From a checkpoint of a small transformer trained on Wikipedia.
Training: a variant of Adam for these matrices, 111M tokens, 6794 steps.
Each number is 128 + 32 x the weight over its row's rms, rounded and kept within 0 to 255. Layers, rows and columns count from 0. The size above them is the row's rms in percent of the matrix's.

# layer 5 attention key, 64x192, rms 0.0624, rows 30-38, columns 0-191
size [121  90 113 127 104  99  85  98  96]
[[130 148 133  78 164  82 149  65 172  69 142 105 140 152 140 131 117 131 115 170 141 127  97  98 120 112 102 119 149 132 161 154 139 136 132  72 190 125 121 170 136 160 114 103  95 145  55 129 133 119  91 115  50 203 129  69 206 115 166 191 126 202 119  75  95 116 113 110 167 138 135 190  98 116 145  97 122 150 101 146  91 140 127 110 136 132 107  98  79 163 147 119 148 141 134  77  99 134  99  75 118 110  52 145 130 128 125  61  94 111 133  68  87 201  89 140 109 170 152 155 164 144 216 126  50 123  99  92 118 133 115 148  78 130  70 143 143 150 136 148 111 113 120 105 170  77 122 131 131 110 138 180 111 128 125 153 161 120  79 133 141 139 193 161 161 112 149 123 131  96 118  98 196 164 110 147 121 116 127 137 132 162  86  94 161 159 130 112 137 127 157 119]
 [146 107 155 104 130 153  53 196 125 132 124 122 146 150 114 182 122  95 118 135  82 117 138 162 144 128 138 113 141 179  35  92 118  98 130  95 133 134 155  91 186 173 157 114 106 138 162 120  94 150 146  59 136 148 117 149 143 148  98 102 128 167 133 219 146 138 121 120 149 171 127 151 120 114  61 138 113 117 133 144 119 169 147 136 152 113 131  68 131  78 155 128 192 108  58 117 178  93 137 127 156  82 110 155 140 206 120 130 148 184 137 160 126  63 135 155 146  87 122 139 108 155 102 194 118  92  74 179 109  77 126 139 181 168  94 158 104 141 172 150 168 160 102 140  76 172 104 136 129 158 175 124 108 136 149 146 152 160 126 151 102  83 121  72 154 135 128 134 163 107  87 139 129 139 168  64 151 121 151 161 170  65 143 122  96  71  68 149 133 117 117 176]
 [154 167 124 103 113  93 133 124 128  77 132 125  59 139 124 141 108 158 183 138 142  78  90  83 134 157 179 136 150 136 144 156 163 140 126  69 102 135  95 171 161 149 108 133 106 156  89 146 148  98  71 152 104 141 117 109 171  56 114 166 127 105 128 101 104 105  98 109  93  99  89 150 123 139 111 100 102 106 183 172 119  92 127 183 125 101 102 102 114 170 150 180 162 104 126  60 116 155 115  95 108 101 144 129 176 130 177 102 137 112  76  86 150 152 136 137 140  89 114 158 147 138 125 132  35  72 129 140 122 125  60 134  96 127  61 159 173 159 178 153 136 135 163 123 175 104  71 113  93 142 127 173 151 157 163 105 153 168 115  94 143 120 188 144 183  81  51 105 124 145  67  87 163 107 119 129 161 146  90 122 153 225 115 131 143  82 103 107 155 102 113 102]
 [159 120 105 116  49 189 154 138 129 121 161 168 120 122  99  91 143  93 124 141 163 201 133 129  80 154  92 120 119 141 123 139 102 204 131 159 181 148 130 184 154 107 120 138  97 113 165 147 163 135 140  91 151 104 156 153  64 117 136  85 120 122 132 156  89 154 142 127 125 102  80 138 101 234 125 139 125 100 112 149 145 107 123 110 139 118 159 134 130  92 166 106  75 144 124 161  91 129 151 135  81 119 133 131  80 102 144 145 108 119 161 173 168 101 126 113  85  64 138  97 111 146 152 148 125 108 129 160 144 135 118 138 177 157 185 102  91 129 128 156 136 138 176 124 126 102  97  83 169  92  87 138  97 109  42 120  96 119 172  24 114 129 114 105 129 100 156 125 170 112 223 174  57 102 135 115 135 107 161 159  94 115 196 189 168 133 158 149 127 150 131 173]
 [143 125 110 167 105  84 166  68  88 160 138 149 122 192 135 130 137 129 194 145 141  84 163 110 119 120 157 155 147 142  97 143 179 145 102 138 109 162 107 158 136 169 149 141  17 101  79 151 104 126 174 100 123 108  83 128  61 132 183 169 148 120 146 115 118 102 107  73 147 111 101  98 151 142 137 126 165  53 134 141 100  95 105 101 106 140 130 148 162 128 146 156  66 129 143 166  91 155 150 131 147  77 200 126 134 183 171  99 184 159 148  91 137  94 133  86  97  67  94  78 139 102 139 144 122 106 187 171 175 115 123 107  63 127 151 153 151 117 158 134 152 119 176 101 211 101 103  57 140 106 123 114 120 114 131 109 170 160 119 116 136  99 104 129 122 146  55 150 117 150 163 129 139  81 134 152 113  88 119 108 121 181 149  99  95 117 162 170 166 152  99  81]
 [117 104 103 124 141  82 137 171 133 143 173 128 108 105 165 138 171 116 177 110 119  98  83 182 138 120 139 147 104 129  64 147 155 178 154 126 100 162 102 117 160 118 158 126 116 119 107 113 138  83 109  67 114 139 158 146 105  98 124 115  91  99 182 150  74 143 115 137  77 129 144 199 115  73  73 125 131 127 181 188 133 105 168  94 155  89  73  93  87  89 117  30 152  97  91 197 169 152 108 116 102 121 142  97  93 131 123 179 125 189  77 107 135  94 176  96 142 153 153 126 100 151  97 106 175  96 142 203 117 149 120 141 163 104  87 145 143  94 115  92 162 171 114 103 116  88 113 187 160 168 151 126 140 148 111 131 119  87  97 122 163 116  52 158 170  93 153  97 122 164 127 118 104 107 160 158  87 123 122  82 161 117 191 103 106 111 108 112  55 146 137 159]
 [ 98 190 126 124 145 144 112 111 123 116 152 121 164 189 110  88 137 139  89  93 133  80 105  99 132 137 147 140 118 112  86 160  81 142 155  72 138 145 119 143 121 169  88 217 147 107 138 156  98 102 138 141  82 173 135  85 207 161 120 142 107  89 121 103  67 130 149 156 103 129 107 121 125 117 141 123 148 112 136 188 159 152  33  51 105 148 154 100  96 106 206 176 117 136 108  93 110 127 143 124 103  93 144 145  89 179  85 120  93 145  75 126 124 124 148 137  99  78 154 106 133 138 159 119  56 161 114 187 125 163 141 157 164 142  86 120  93 118 136 179 106 156 107  72 138 115  64 102 137  78 124 151 122 102 114 125 142 117 176  75 109 183 158 126 175 107 152  94 132  69  90 167 127 111 118  71 115 135 106 179 128 183 123 171 120 141 115  75 176 126 102  98]
 [131 135 157  67 133 136  67 161 118 160 133  88 126 169 110 115 172  97 101 127 110 128 165 107 162 117 129 129  81  98  78 123 137 156 117 168 162 107 165 140 139  92  99 112 136 112 137 140 141 182 172  96 154 122 123 113 119 164 107 134 118 105 107 119 114 132 109 188 162 136 100  55  81 151 123 176 154 111  90 121 128 184 133  51 162 146 133  66 124  96 154 118 121 133 140 155  59  81 147 146 136  93 128  91  87 108  92 199  63 157 117 149 143  92 109 143 128 125  92  92 157 138 139 128 156 174 137 161  92 154 119 129 167 134 126 176  15 142  74 219 118 202  94 160 131 114 126 129 147 105 139 104 122  93  76 202 137 152 107  82 109 140 176  73 105 120 194 157 132 121 123 121 124 145 122  78 116  86 132 172 147  75 177 167 126 149 155 113 147 135 146 135]
 [104 152 124 124 144  79 152  71 152 114 166 130 154 154  98  87 187 157 130 176 168 109 126 139  97 123 108 120  80 103 182 151 138 128 150 106 148 170  90 121 154 170 143 146 123 128 110  77 116  80 105  85  73 147  95 138 160 123 130 113 116 110 181  46  46 167 112 141  63 153 104 107 172 107 109 163 110 105 135 173  83 103 128  77 114 134 173 127 131  90 183 123 150 118 139 146 154  98 116 146 105 133  74 124 127 127  74  93  77 176  97 174  57 124 112 140 102 139 126 121 153 144 182 162  82 137 164 186 104 125 141 180 165 137 129  78 145 123 117 136 142 131 164 135 151  91  86 119  87  86 139 186 123 174 101  94 162 182  97  74 150 147 120 130 165  78 148 102  64 127 141 102 180 140  88  98 165 136 113 113 178 146  87 138 131 125 181  75 120  77 165 113]]
# layer 5 attention query, 192x192, rms 0.065, rows 31-39,95-103,159-167, columns 0-191
size [117 116  92 105  96 103  95 102 105 101 120  93 119  91  90  89 104  98  99 107 113 112  88  89 116  90  97]
[[118 132 142 127 154 101 123  78 115  99 123  90 137 184 154 100 125 132 135 144 106  98 159 134 176 101 137 146 121 150 115 135  90 135 123 160  72 109 118 115 133 219 128  67 162 135  90 102 114 146 140  86  95 133  64  86 167  56  80 228 117 133 110  87 178 124 116 117 149 101 151 167 137 103 116 143 138 144 147  88 107 153 160 156 137 158  96 139 104 163 155 170 147 141 141 106 153 139 123 110 175 100  98 143 104 208  81 134 163  47 176 155 131 137  66 158  53 140 133 171 177 146 133 105 103 150 118  64 101 146  68 179 104 119 131 196 136 110 114 161 113 178 122 123 175  86 120 141 168 142 122 108 123 140 140 168 193  81  94 151 158 149 151 121 170 151  91 139 123  97  46 124 200 136 133 111 117 159  87 140 123 120 143 103 144 138 146 116 117 141  80 110]
 [152 128  68 111 136 104 114 109  89 154 136 147 151 139 156 138 100 171 119 173 124 162  97 100 124 165 149 156 172 159 169 144  69 137  89 118 138 115 122 136 160 137 146  91  88 114  81 164 115  98 139 163  89 160  95  89 172 128 135 183 148 152 114  87 128 102 144 104 132 177 119 137 105 115 184 130  89 139 119 105 146 170  92 146 118 103 189 138  92 176 140 179 157 137 131  66  95  86 111 165 117 148 147 199 128 130  38  62 152 121 122 102 108 121 102 136 132 152 127 164 160  95 138 105  73 154 133 127  98  11 168 118  58 166  53 153 167 134 149 104  87 143 151 107 142  78  75 149  95 110 142 137 163 146 104 121 179 110 136 131 201 126 136 166 163 102 134 112 133 113 107 133 154 170 136 151 152 160 129 149 121 168 110  63 191 117 184 120 112 129  69 122]
 [138 184 126 137 160 144 139 135 128 123 166  48 133 214  99 128 124 135 133 115 171 135 157 143 142  96 134 188 139 132  98  99 152  97 129  70 105 108 112 131 163 136 153 158 140 135 125  76 111 196  72 155 115 108 129 150 132  83 148 153  61  96 124 198  83 134 131 125 189 127 180 151 161 137 107 161 138 129 202 120 149 161 103 148 132 118  87 149 157 103 216 191  93 141 109 159 102 127  97  60 158  80 134 123 112 183 128 157  97 105 172  57 134 106 140 100 132 134 102  83 125 120 178 137  89 158 127 118  71  73 108  97  97 106  92 116  73 120 115 201 119 108  72 171 127 147 105  88  89  89  92 109 105  77 145 158  91  76 140 131 129 132 156 117 137  94 128  83  88  81 113 144 134 135 180 119 158 109  84 154 157 161 136 139 170 130 129 151 134 115 136 157]
 [128 135 150 107 124  84 184 129 128 220 142 171 162 119 136 167  55 115 125 110 123 152 124  82  98 158 137 150 104 140  87 129 178 145  84  79 163 151 121  95  95 140  81  98 144  91 127 142 123 124 141 139 100  95 123 101 124 118 110 196 125 192  88 112 161 114 123 156 199 103 133 116 121 138 156  25  88 136  82 112 116 134 112 132 124 185 170 116 111 178 171 168 163 119 162 142 116 135 110 136  97 135 187 124 175 136 112 111 156 108 128  87 141 124 109 127 109 194 129 160 159 104 175  57 140 131 131  45 172 103 112  92  71  42 135 111 156 157  79  51 120 123 143 141 109 153 138 110 140  76 221  98 160  75 127 113 159  79 146 145 171 124 130 147 100 120 151 148 135 118 142 129 139 134 134 125  93 134 147 135  54 122 127  95 132 118 108 134  86 136 128 130]
 [123  77 161 156 124  82 179 113 188 154 149 120 106 132 131 132 106  86 109 124 170  72 135 117 125 130 144  93  98 151 129  96 103 104 147 119 181 144 143  92  73 111 148  47 126 170 182 121 152 155  63 101 106 125 177  93 126 133  90 122 126  87 132  98 133 191 166 126 107  95 150 159 119  72 194 103 115  98  95 113  92 154 123  97 157 129 129 120 127 117 172 191 148 136 112 120 131 130 127 188 149 159  92  92 184 131 126 103 126  92 119 174 101 238 126 166  47 102  93 123 144 140 126 137 164 154  92  95  86 119 141 159  91 176 116  96 120 177 106 120 105  74 127 127 171 127 107 117  65 104 141 179 105 167 112 152 121 115  90 163 137 142 130 161 149 123 101 155  74 191  86 158 143 133  80 161 155 142 170 135 169 150 130 163 133 126 180  97 149  60 143 160]
 [139 164 103 127 138 143  86 109 101 113 119 107 121 130 120 107 115 165  76 158 110 161 113  56  96 128  95 102 156 131 115 145  75 152 120 128 121  89 179  76 150 119 178 149 140  85 132 143 157 119 164 168 119 125 133 150 138 147 136 156 155 103 142 106 200 134 129 112 162 140 100 104  93 111 149  40 113 164 116 148  84 136 129 112 125 127 144 133 150 143 154 243 128 128 119 118 162  84  88 213 157 125 127 164 129 142 151  84 115 134 165 167 112  97 114 100 170 139 154 194 174 107 116 163  52  82 109 118  94 103 135  78 120  93  75  92 113  87 123  87 197 153 107  97 131  94  79 100  75 106 107 133 186 199  96 131 149 108 165 148 117 169 134 125 154 176  59  72 111 126 137  98 132 133 102 164 104 176 139  62 108 139  92  82 117 109 110 139 144 121 119 178]
 [133 192  88 132 121 163  79 139 215 109 131 139 108 129  95  90  92 136 131 148 139 133 128 177 129 153  85 175 123  94 148 145  96  82 164 165  47 129 164 142 107  99 126 143 187 198 165  65 106 172 124 136  76 100 129 130 154 108  98 154 130 131 175 147 143  91 105 101 187  44 125 139 139 153  72  97 136 170 105 131 102  71 195 140 148 154 139 152 103 131 165 136 152 163 117 183 181 119 147 101 171  94  98 104 109 123 141 160 125  40 155 171 143 123  65 132 128 140 152 106 160 146 128 119 150  80  85  75 141 156 193 133 142 106 167  96 159  76 141 149 136 142  98 139 108 117 176 135 110  88 124 137 113 142  83 124 137 125 124 165 101 123 120  65 114 185 111 164  83 129 120 115 103 105 122 117  59 144 135  86 170 142  84 131 114 158 153 126 122  92 156  91]
 [140 167 170 163 141 141 135  96 103 105 140 108  92 112 118 168 148 102 128  68 160  53 102 112 142 154 152 144 171 178  92 169 137 122 105 117 146 144 133 117  98 136  97 127 145 172  68 169 102 138 128 127 156 142 114 116 120 121 136 152 114 131 185 119 120 159 135  62  75 139  96 107 106 149 182 101  95  94 117 119  95  43  93 115 159  67 147 157 147 180 149 141 135 133  68 105 104 116 162 110 188 103  68  87 160 112 184 129  86 108  90 149 115 137 157 127 142 100  68 131 139  64  51 136 120 124 139 124 182  52 119 137 128 194 122 131 113 149 172 105 108 102 120  91  76 160 125 104  71 113 156 104 153 136  59 181 143 118 120 125 109 101 170 138 151 104 114 153 115 178 132 109 166 170 145 117 129 153 124  81 133 174  42  72 147 144 137 154 186 125 170 134]
 [127 122 155  84 125 135 163 101 151 117  98 155 203  89 173 144  93  94 112  91 132 131 115 115 122 173  76 156 118  97 126 113 135  59  86 110 173 148 112 154 117 120 140  56  93 163 152  87 166 141  67 105 107 101 113  94  76  82 154 144 117 154  78 142 166 130 140 214 120 122 147 162 146  98 144 178 101 147  49  99  77 163 151  98 112 176 153 133 140  77 130 111 114 113 170 109 119 138 198 145 120 173 127 155 131  97  84 127 129  79 169  87 100 161 141 131 108 132 126 139 147 139 123  69 134 120 107  55 158 168 166  97 148 124  78  95 185  54 143 126  67  76 163  90 147 149 136 122 115 160 180 140  68 153 152  81  90 103  67 116 150 143 149 151 113 102 100 167 124 165 104  99 167  93 148 127  98 110 149 137 115 133 113 134 145 138 153  92  92 101  74 123]
 [146 205 127 146 158 128 178 116 135 120 136 104 170 125 132 114 183 215 161  95 143  59 112 215 145 100 142 130 108  96 123 159 151  98 160  99 121 170 108 147 124 162 119 151 139 124 133 105 206 123 145 143 173 119  90 107  36 134 104 159 162  59 175 106  92 148 131  77 128 157  83 100 107 105 182 156 137 124 126 123 152 123 109 111 186 139 135 106  98  98 174 112 124 127 145 111 102 210 127 170 139 139 167  78 160 112  84 147 160 106 138 139 110 193 143  92 115 100  78  74  96 147 145 207 110 197 188 138 184 140 126 121  92 115 167 121 139 127 140 123 110  85 169  79 110 174  98  85  97 132 112 126 111 164  98 110 131 125 105 126  95 116 121 149 182 134 124 115 131 153 190 159 106 130 118 114 161 126 170  85 133 157 136 140 150 149  66 125 114 154 118 101]
 [157 159  93 139 124  95 107  79 121 145 122 100 124 174 124 117 129 202 111 132 119 102 119 128  96 130 168 152 106 120 129 169  88 174 103 111 171 142 131  80  96 205 146  99 138 140 110 159 102  90 146 157  82 149  65  84 174 147 132 160 102 147 111  44 179  62 134 130 145 111 110 132 170 100 131 160 131  88 158 149  83  84 102 111  96  76 134  75  74 158 157 140 129 134  97 120 116 126 119 148 153 101 159 126 148 208 101  60 179 140 140 188 104  89 116 137 107 160 158 193 116  36 126  98  95  95 138  82 122  65  99  80  85 142 111  89 137 160 188 114 112 170 106 143 137  94 105 125 142 144 140 145 190 126 124 123 175 100 157 175 112 136 155 131 127 131 112 111  68 146 106 137 178 143 126 100 120 185 125 111 131 140  87  97 135  83 151  87 133 159  85 105]
 [100 204  97 106  89 138 173 137 114 120 150 134 154 160 104  71 150 120 136  61 146  79 116 105  86 171 146 150  55 145  72 120 110  96 108  36 123 140 139 114 109 118 168 179 174  85 109 102 108  88 138 119 148  71 149 115 110 176 129 140  86  92 121  99 127 116 155 140 108  96  71 128  74  89 136 170 128 110 156 132 120  91 122 125 180 157  96  77 137  78 112 175 109 135  89  85 130  87 131 102 219 138 131 108 119 174 132 187 128 144 126 125 148 110 157  72 113 132  75 137 127 104 157 145  94 148 138 130 138 146  50  60 129 121  91  99 151  61 100 174 175 128 166 110 159  70 215 124  89  88 123 184 109 160 119  89 133  65  91 144  83 130 125 132 141 133  76 144  97 122 131 120 150 148 129 118  99 102 114 101 121 115 129 129 121 104 108 120 119 145 100 113]
 [ 74 111  99 143 148 108 112  63  71 134 122 128 103 137 144 134  78 143 105 127 156 145  92  63 133 130 174  96 164 168 135 185 169 127  95 103 160  93 128  61 130 140 121 147 119 165 106  74  78 141 159 154 103 115  96 118 119 117 173 189 132 188  84 124 170  63 120 142 131 144 147 168 164 122  91  78 111 173 104 100 120 127 139 125 113 136 155 156 112 124 159 150 100 137 153  66 132  60 170  93 144 137 158 182 158 157  76  65 117  88  79 143 110 137 164 187 108 158 178 176 125  88 170  88  87 125 137 129 115  96 122 119  77 118 100 155 157 127 145 110 152 131 162 166 147 119 150 128 147 130 186 120 165 130 189 110 138 108 127  86 195 122 203 153 150 147  97 131 155 158 106  85 163  94  93 167 116 162 145 123  60 119 108  92 118 100 109 151 202 157  99 113]
 [141 179 150 174 153 165  94 146  69 142 128  93 100 153 146  94 148 112 139  50 110  90 124 102  89 128 153  93 123 101 149 170 125 157 106 109 155 134 108 114 127 103  90 158 176 112 151  86 125 116 132  83 122 130 120 114 128 185 133 149 119  48  93  97 122 120 180  52 128 100  61 140 141  98 201 120 135  79 114 142 169 111 179  92 107 120  58  80  89 123 119 175 165 163 140  49 138 114 140 153 163 129 166  74  95 129 129 128  58 155 110 167 113 132  76 120  82 154  82 112 165 121 133 100  95 131 131  79 155 143 143  89 122 143 107  79 188 149 179 138  59 146 114  59  93  97 155 115 118  90 141 186  90 128  96 124 121 100 125 133  70 109 127 144 183 120 130 121 113 152 110 114 144 106 127 127 131  90 183 150 130 152 171 184 144 143 138 128 139 163 154  69]
 [121 137 167 178 117  72 132  84 138 128 140 101 134 129 137 131 138 120 125  74 122 156 152  65 154 137  90 110 116 176 124  86 106 145 159 123  83 160 156 134 128 200 182 178 195 136 137 138  94  95 118  91 116 114  95 170 168 114 166 145 113 199  79 105 182 115 122 184 132 146 172 114 120 140 156 187 122 127 148  87 124  77  78 158 104 169 145 106 124 115 124 139 179 136  98 112 201  53 130 135 184 102 141 165 129 175 184 185 155 106 159 160 167  99 192 141 147 145 166 141 107  92 111 126 102 114 132 112 103 106  65  42  75 117 107 101 108 124  88 145 128 142 138 114 166  90 148  93 132  98 142 140 178  99 105 166 183 111 155 118 111 105 115  83 130 169 104 118 109 155 109 133 102 167 117 116  93 154  65  79 126  76  89 140 178  99 137 118 132 160 165 149]
 [115  96 164 166 150  97 214 156 122 136 139 127 150  88 166 115 153  88 165 100 149 119 136 157 173 118 119 137 132 131 137 159 170  97 157  83 182 213 131  83 140  95 143 163 148 130 153  93  77 143  78  86 138  77 173 144  94  72 142 124 114 191 167 141 135 163 135 132  84 106 129 151 145 141  90 138 153 163 121 135 129 125 203 177 191 225  94 178 152  73 109 168 155 118 120 116 178  78 138  90 153 131 160 159 133  85 144 137 109 142 119  79 116 114 142 135 149 107  90  91 111 170 142 114 170 147 121 133 100 110 122 119 131 104 112 100 144  50 149 151 139  69 181  42 137 147 204 106 138  84 109 132 118 148 107 144 108 109  99 106 124  96 128 129 123 142  77 155 178 132 135 122  97  94 133 200  75 105 128 110 123 124 139 141 142 109  92 134 131 121 187 165]
 [123 122 103 161 110  77 116 118 152 122  94 109 158 119 136 106 103 104 143  81 104 151 125  65 142 108 108 109 144 204 109 114  54 147  97 139 164 168 138  77 116 180 139 112 152 111 138 127 101  94 108 105 105 116 143 100 194 151 178 153 140 190  22  72 206 104 109 168 179 155 172  99 165 136  91 132 100 131 104  87  89 143  88 143 133 151 137 165 121 101 121 153 118  98  95  83 100  82 117 128 186 102  95 184 142 148  92 116 161  85 138 143 158 140 162 152 125 147 188 135 143 104 109 110 113 107 135 107 137  93 109  72 133  96 111 137 113 158 155 124 178 113 139 155 190 102 101 106 143 157 195 111 174 105 158  91 209 121 200 148 142 115 166  95 106 170 109 116 181 164  69 161 172 140 121 132 125 171 140 100 117 140  95 104 116  97 138 131 148 182 140 124]
 [131  73 127 129 104 158 172 116 105  75 155 175 151  98 175 127 111 123 119  66 163  97  70 119 104 128 125  91  97 126 126 137 153  40  89 122 166 148 153 119  95 123 115 195 152 182 172 104  87  92 164 149 120 154 112 138 105 133 193 156  81 152 165  67 135 128 157 127 102  97 126 144 140  63 114 204  99 118  99 154  85 128 137 109 144 120 136 151 140 106 124 106 110  60  97 113 169 134 167 190 169 116 111 158 140 128 108  90 115 118 101 157  89 133 176 121 156 140 160 162 133 153  84 114  91 178 123 114 120 107 127  69 111 100 135  95 207  84 159 129 157  73 183 110 165 142 120  93 100 154 170 137 149 165 176 118  85 105 134 135 121 124 185 143 163 146 106 123 118 192 109 160 131 149 101 164 147 118 114  52  92 130  79 136 105 139  89 158 175 179  76 106]
 [129 123 160 127 182 137 109 135 108 141 170  94  95 101 132  94 199 124 173  83 100  97 184 162 155 128 169 190 145 150 101 158 163 164 156 120 198 114  92  77 174 130  99 118 185 118 109 102 154 179 115 152 108 116 132 124  97 124  95 154 101 120 161  91  81 131 150 101 117 163  96 153 122 106 130 154 133 139 125 122  90 105 197  92 157 113 103  66  96 105 131  80 159 147 109  81 130 173 124 148 131 119 103  78 103 116 116  98 128 126 131 147 107 149  95  72 138 144  93 159 159 189 153 167  89 111 124 173 145  95  52 108 156 145 102 108  87 164 104 155 116 148 153 121 119 152 110 118 149 142 136 169  97 114 115 142 117  70  40 186 108 113 128 120 176  62 157 168  99 151 141 118 174 125 184  54 181 103 106 107 166  69 149 171 113  76  94  79 107 104 144 128]
 [140 144  48 115 141 134 153 109 142  89 113 145  95 164 114  64 123 143 155 167 101  91  87 105 113  72 148  72 190 110 189 138  60  92 148 180 120 116 125 134 186 133 143 136  95 117  97 193 118  96 110 178  46 132 106 115 179 125 155 165 170 124 102  66 122  58 132  84 113 143 114 171 165 133 132  79 153 157 142 139 102 186 116  77 147 106 152  61  86 112 105 202 172 136 132 102 117 140 115 135  99  78 103 142 148  89 115 120 155  92 143 191  88 107 136 112 115 106 171 129 121 104 171 123  79 125 101 149 121  99 125  94  73  99 151 148 108 150 136 148 202  99 103 127 162 134 101 163  74 110 136 146 146 112 128  71 180 102 145 137 132 168 134 136 149 139 109  89 104 135  86  79 156 106 137 165 157 132 117 111  90 153 152 119 176 109 179 100 122 101 130  86]
 [ 90 123 103 123 100 105 135 141 102 161 144 128 123 105  77 104 118 132 179  98 174 109 151 136 148 146 130 170  26 148 104 112 149 182 161  77 136 104 114 149 130 155  57 151 183 102 151  86 155 112  99 121 192 150 133 151 103 147  92  74  97  90  82 141 114 123 153 185  91 155 119 137 100 113 121 158 191  95 147  87 143 103 182  93 142  98  94  91  98 154  82  72 111 122  87 174 107 141  74 117 129 152 156 117 107 132 108 150 125 125  91 101 156  92 136  69  94 156 136 175 107 129 116  68 108 103 105 125 120 182  52  62 167  83  75 134 112  92 112 169 117 138 163 135  97 121 105 150 116  99 116 129 118  84  88 118 163 113 117 119  83 149  76 107 111  79 124 108 123  74 111 165 118 142 157  72 103 103  73 118 117  97 178 157  85  59 118  85 120 151 155 153]
 [ 94 102 172 109  91 107 218 174 103 159 152 153 181  88 119 133 113  98 118 117 176 131 100 104  81 128 127 109 161  86 103 133 182 114 110 135 152 171 101 146 111  81 172 122  56 171 150 162 142 115 171 179 135  70 147  79  52 143 179 188 128 141 119 137 156 121 158 101 149  81 162 151 161 121 136  85 134 116 167 130 106 117  87 107 160  98 146 158 183  59 153 141  99 115 179 119 106  89 176 129 137 130 139 174 164  83 131 112 162 128 122 111 123 149 131 120  68 128 112  71 142 160 125 140 127 166 126 116 154 129 181 127 125 103 191 131 115  72  66  48 125  75 155 132 161 133 123 112  73 131  95 141 149 154 165  78 130 137 163  99 119 110 123 146  93 136 103 151 180 105 122 114 135  66 106 168 106 152 190 130  78 158 167 121 105 151 108 159 166 169 109 134]
 [152 129 111 178 102 176 104 196 141 130 106 149  88 113 136 106 119 124 125 117 107 115 123 140 165 106 135 108 104 109 122  72 167 118 147 130 129 138  80 140  87 112 143 130 112 139  99 176 170 129  83 102 161 163 200  76  72 122  90 124 122 128 150 167 103 218 170  72 128 136 135 148 147 132 143 162 130  94 103  98 119 116 170  72  91 135 114 149  89 127 155 142 105  61 119 151  71 146 185 192 134 156  89  93 236  97 150 150  75 172 132 172  51 180 123 120 121 103 101  96 172 131 128 130 122 142  90 150 157 132 169 159 171 193 168 176 162 120 154 136 164  83  83 114 130 106 164 131 135 124 154 228  89 144  89 140 118 103 110 125  98 113 141 117 148  78 125 141 110 140 104 121 146 118 150 133 157 140 137 116 182 150 102 135  99 117 141 108 169 137 200 122]
 [152 160  67 165  98 123 102 100 114 146 156 140 113 132 123  96 140  79 142 151 127 174 145  93 106 111 118  97 127 155  81  88  72 197 170 143 151 110  85 139 151 112  78 111 220 123 112 138  99 151 141  98 134 153  99 153 214 122 121 121 131 139  96 110 162 126  58 181 126 165 111 135 138 165 160 148  85 156 112 119 114 128 106 111 143 189 121 124 144 136 152 159 133 155 102 136 136 108  67 168 127 136  68 146  53 136 156 139 122 156 164 149 130  88 104 158 126 161 154 135 156 140 169 135 112  89 123 133 120 121  98 113 111  91  93 141 177 101  68 140 178 182 120 125 119  68 112 123 108  60 130 125 125  92 112 125 182 135 115 177 154 118 133 128 165 173  86 116 107  69  61 128 149 172 184  68 109  65 132 131 128 114 122 125 114  69  84  95  72 116  84 210]
 [131 132 145 133 111  97 108 106 109 119 166  98 103 105 152 139 132  57  63 125 116 203 143 123 128 195 166 134  87 134 105 173 161 163 136 134 102 105 123  93 127 134  54  72 121 149 141 129 107 133 112  98  82  45 151 145 132  94 126 113 110 117  90 156 144 161  78 151 111  56 118 156  85 163 161 152 131 154 115 104 102 130 174 192 155 140 106 133 103 136 103 109 172 148  99 130 180  87 145  96 161 142 108 122 126 206 136 145 134 123 104 142 181 135  97 149 143 113 160 102 150 124 137  72 158  71 138 115 135 162 122 101 158 121 111 100 142 127 115 141 129 229 106 111 133  32 142 159 172  82 138 122 118 138  69 165 143 109 138 194 139 109  80  81  93 179  92 141 114 126  48 142 111 165 114 130  90 123 136 103 179 114 113 179  91  74 117  99  88 118 111 147]
 [131 135 115 149 118 123 107 131 167  98  89 117  91  80  84 146 165  65 136 103 151 132  85 162 145 118 116 125 160 128 108 109 119 129 130  94 136 162 156  87  72  85 128 135 169 146  93 130 111  71  63 167 149 176 170  98  81 183 152 119 100 104  90 121  97 161 136  75  88 115 107 169 147 163 105 124 102 111 139 110 107 124 127 116 168 167  65 165 131 157  88 126 109  99  34  98 133 117 118 160 107 112 143 138 113 127 170 165 120 144  64 182 111  79 156 140 208 116 114 186 106 145  86 106 128 125 107 118 158  74 122 132 171 135  89 157 128 104 192 120 207 117 108  90 114 133  58 101  76 133 107 162 115  79 140 145 165 166 130 124  49 166 139 103 138 130 102 120 125 139 101 169  99 105 144  69 139 151 119  99 172 140  99  86 151 157  69 121 163 141 165 192]
 [104 110 154  84  94 130 194 103  97 121 112 177 150  70 142 162  70 132 147 117 116 164 135  98 174 137 120  96  83 144  24 116 157 152 133  86  80 120  77  87  97 128  93 147 143 126 166  66 158 114 157  83 105 129 145  79  97 109  63 111  99 126  80 144 140 158 101 129 164 114 165 129 108 117 133 150 127 130 104  68 139 125 124 135 162 143 119 162 122  84 119  82 117 112 112 150 124 104 137 101 170  87 135 159 168 160 105 136 165 103 121  94 126 111 177 132 111  94 167 151 147 162 139  77 140 104  90  95 115 186  62 119 163  82 143 103  86  79 116  95 103 106 151 109 239 100 119 107  76 141 174 147 103 140 152 146 110 123 146 142 153 149 159 144  89 124  98  56 136  89 100 153 106 188 114  85 144  87 111 165 155  95 134 167  92  88 102  98 189 169 139 124]]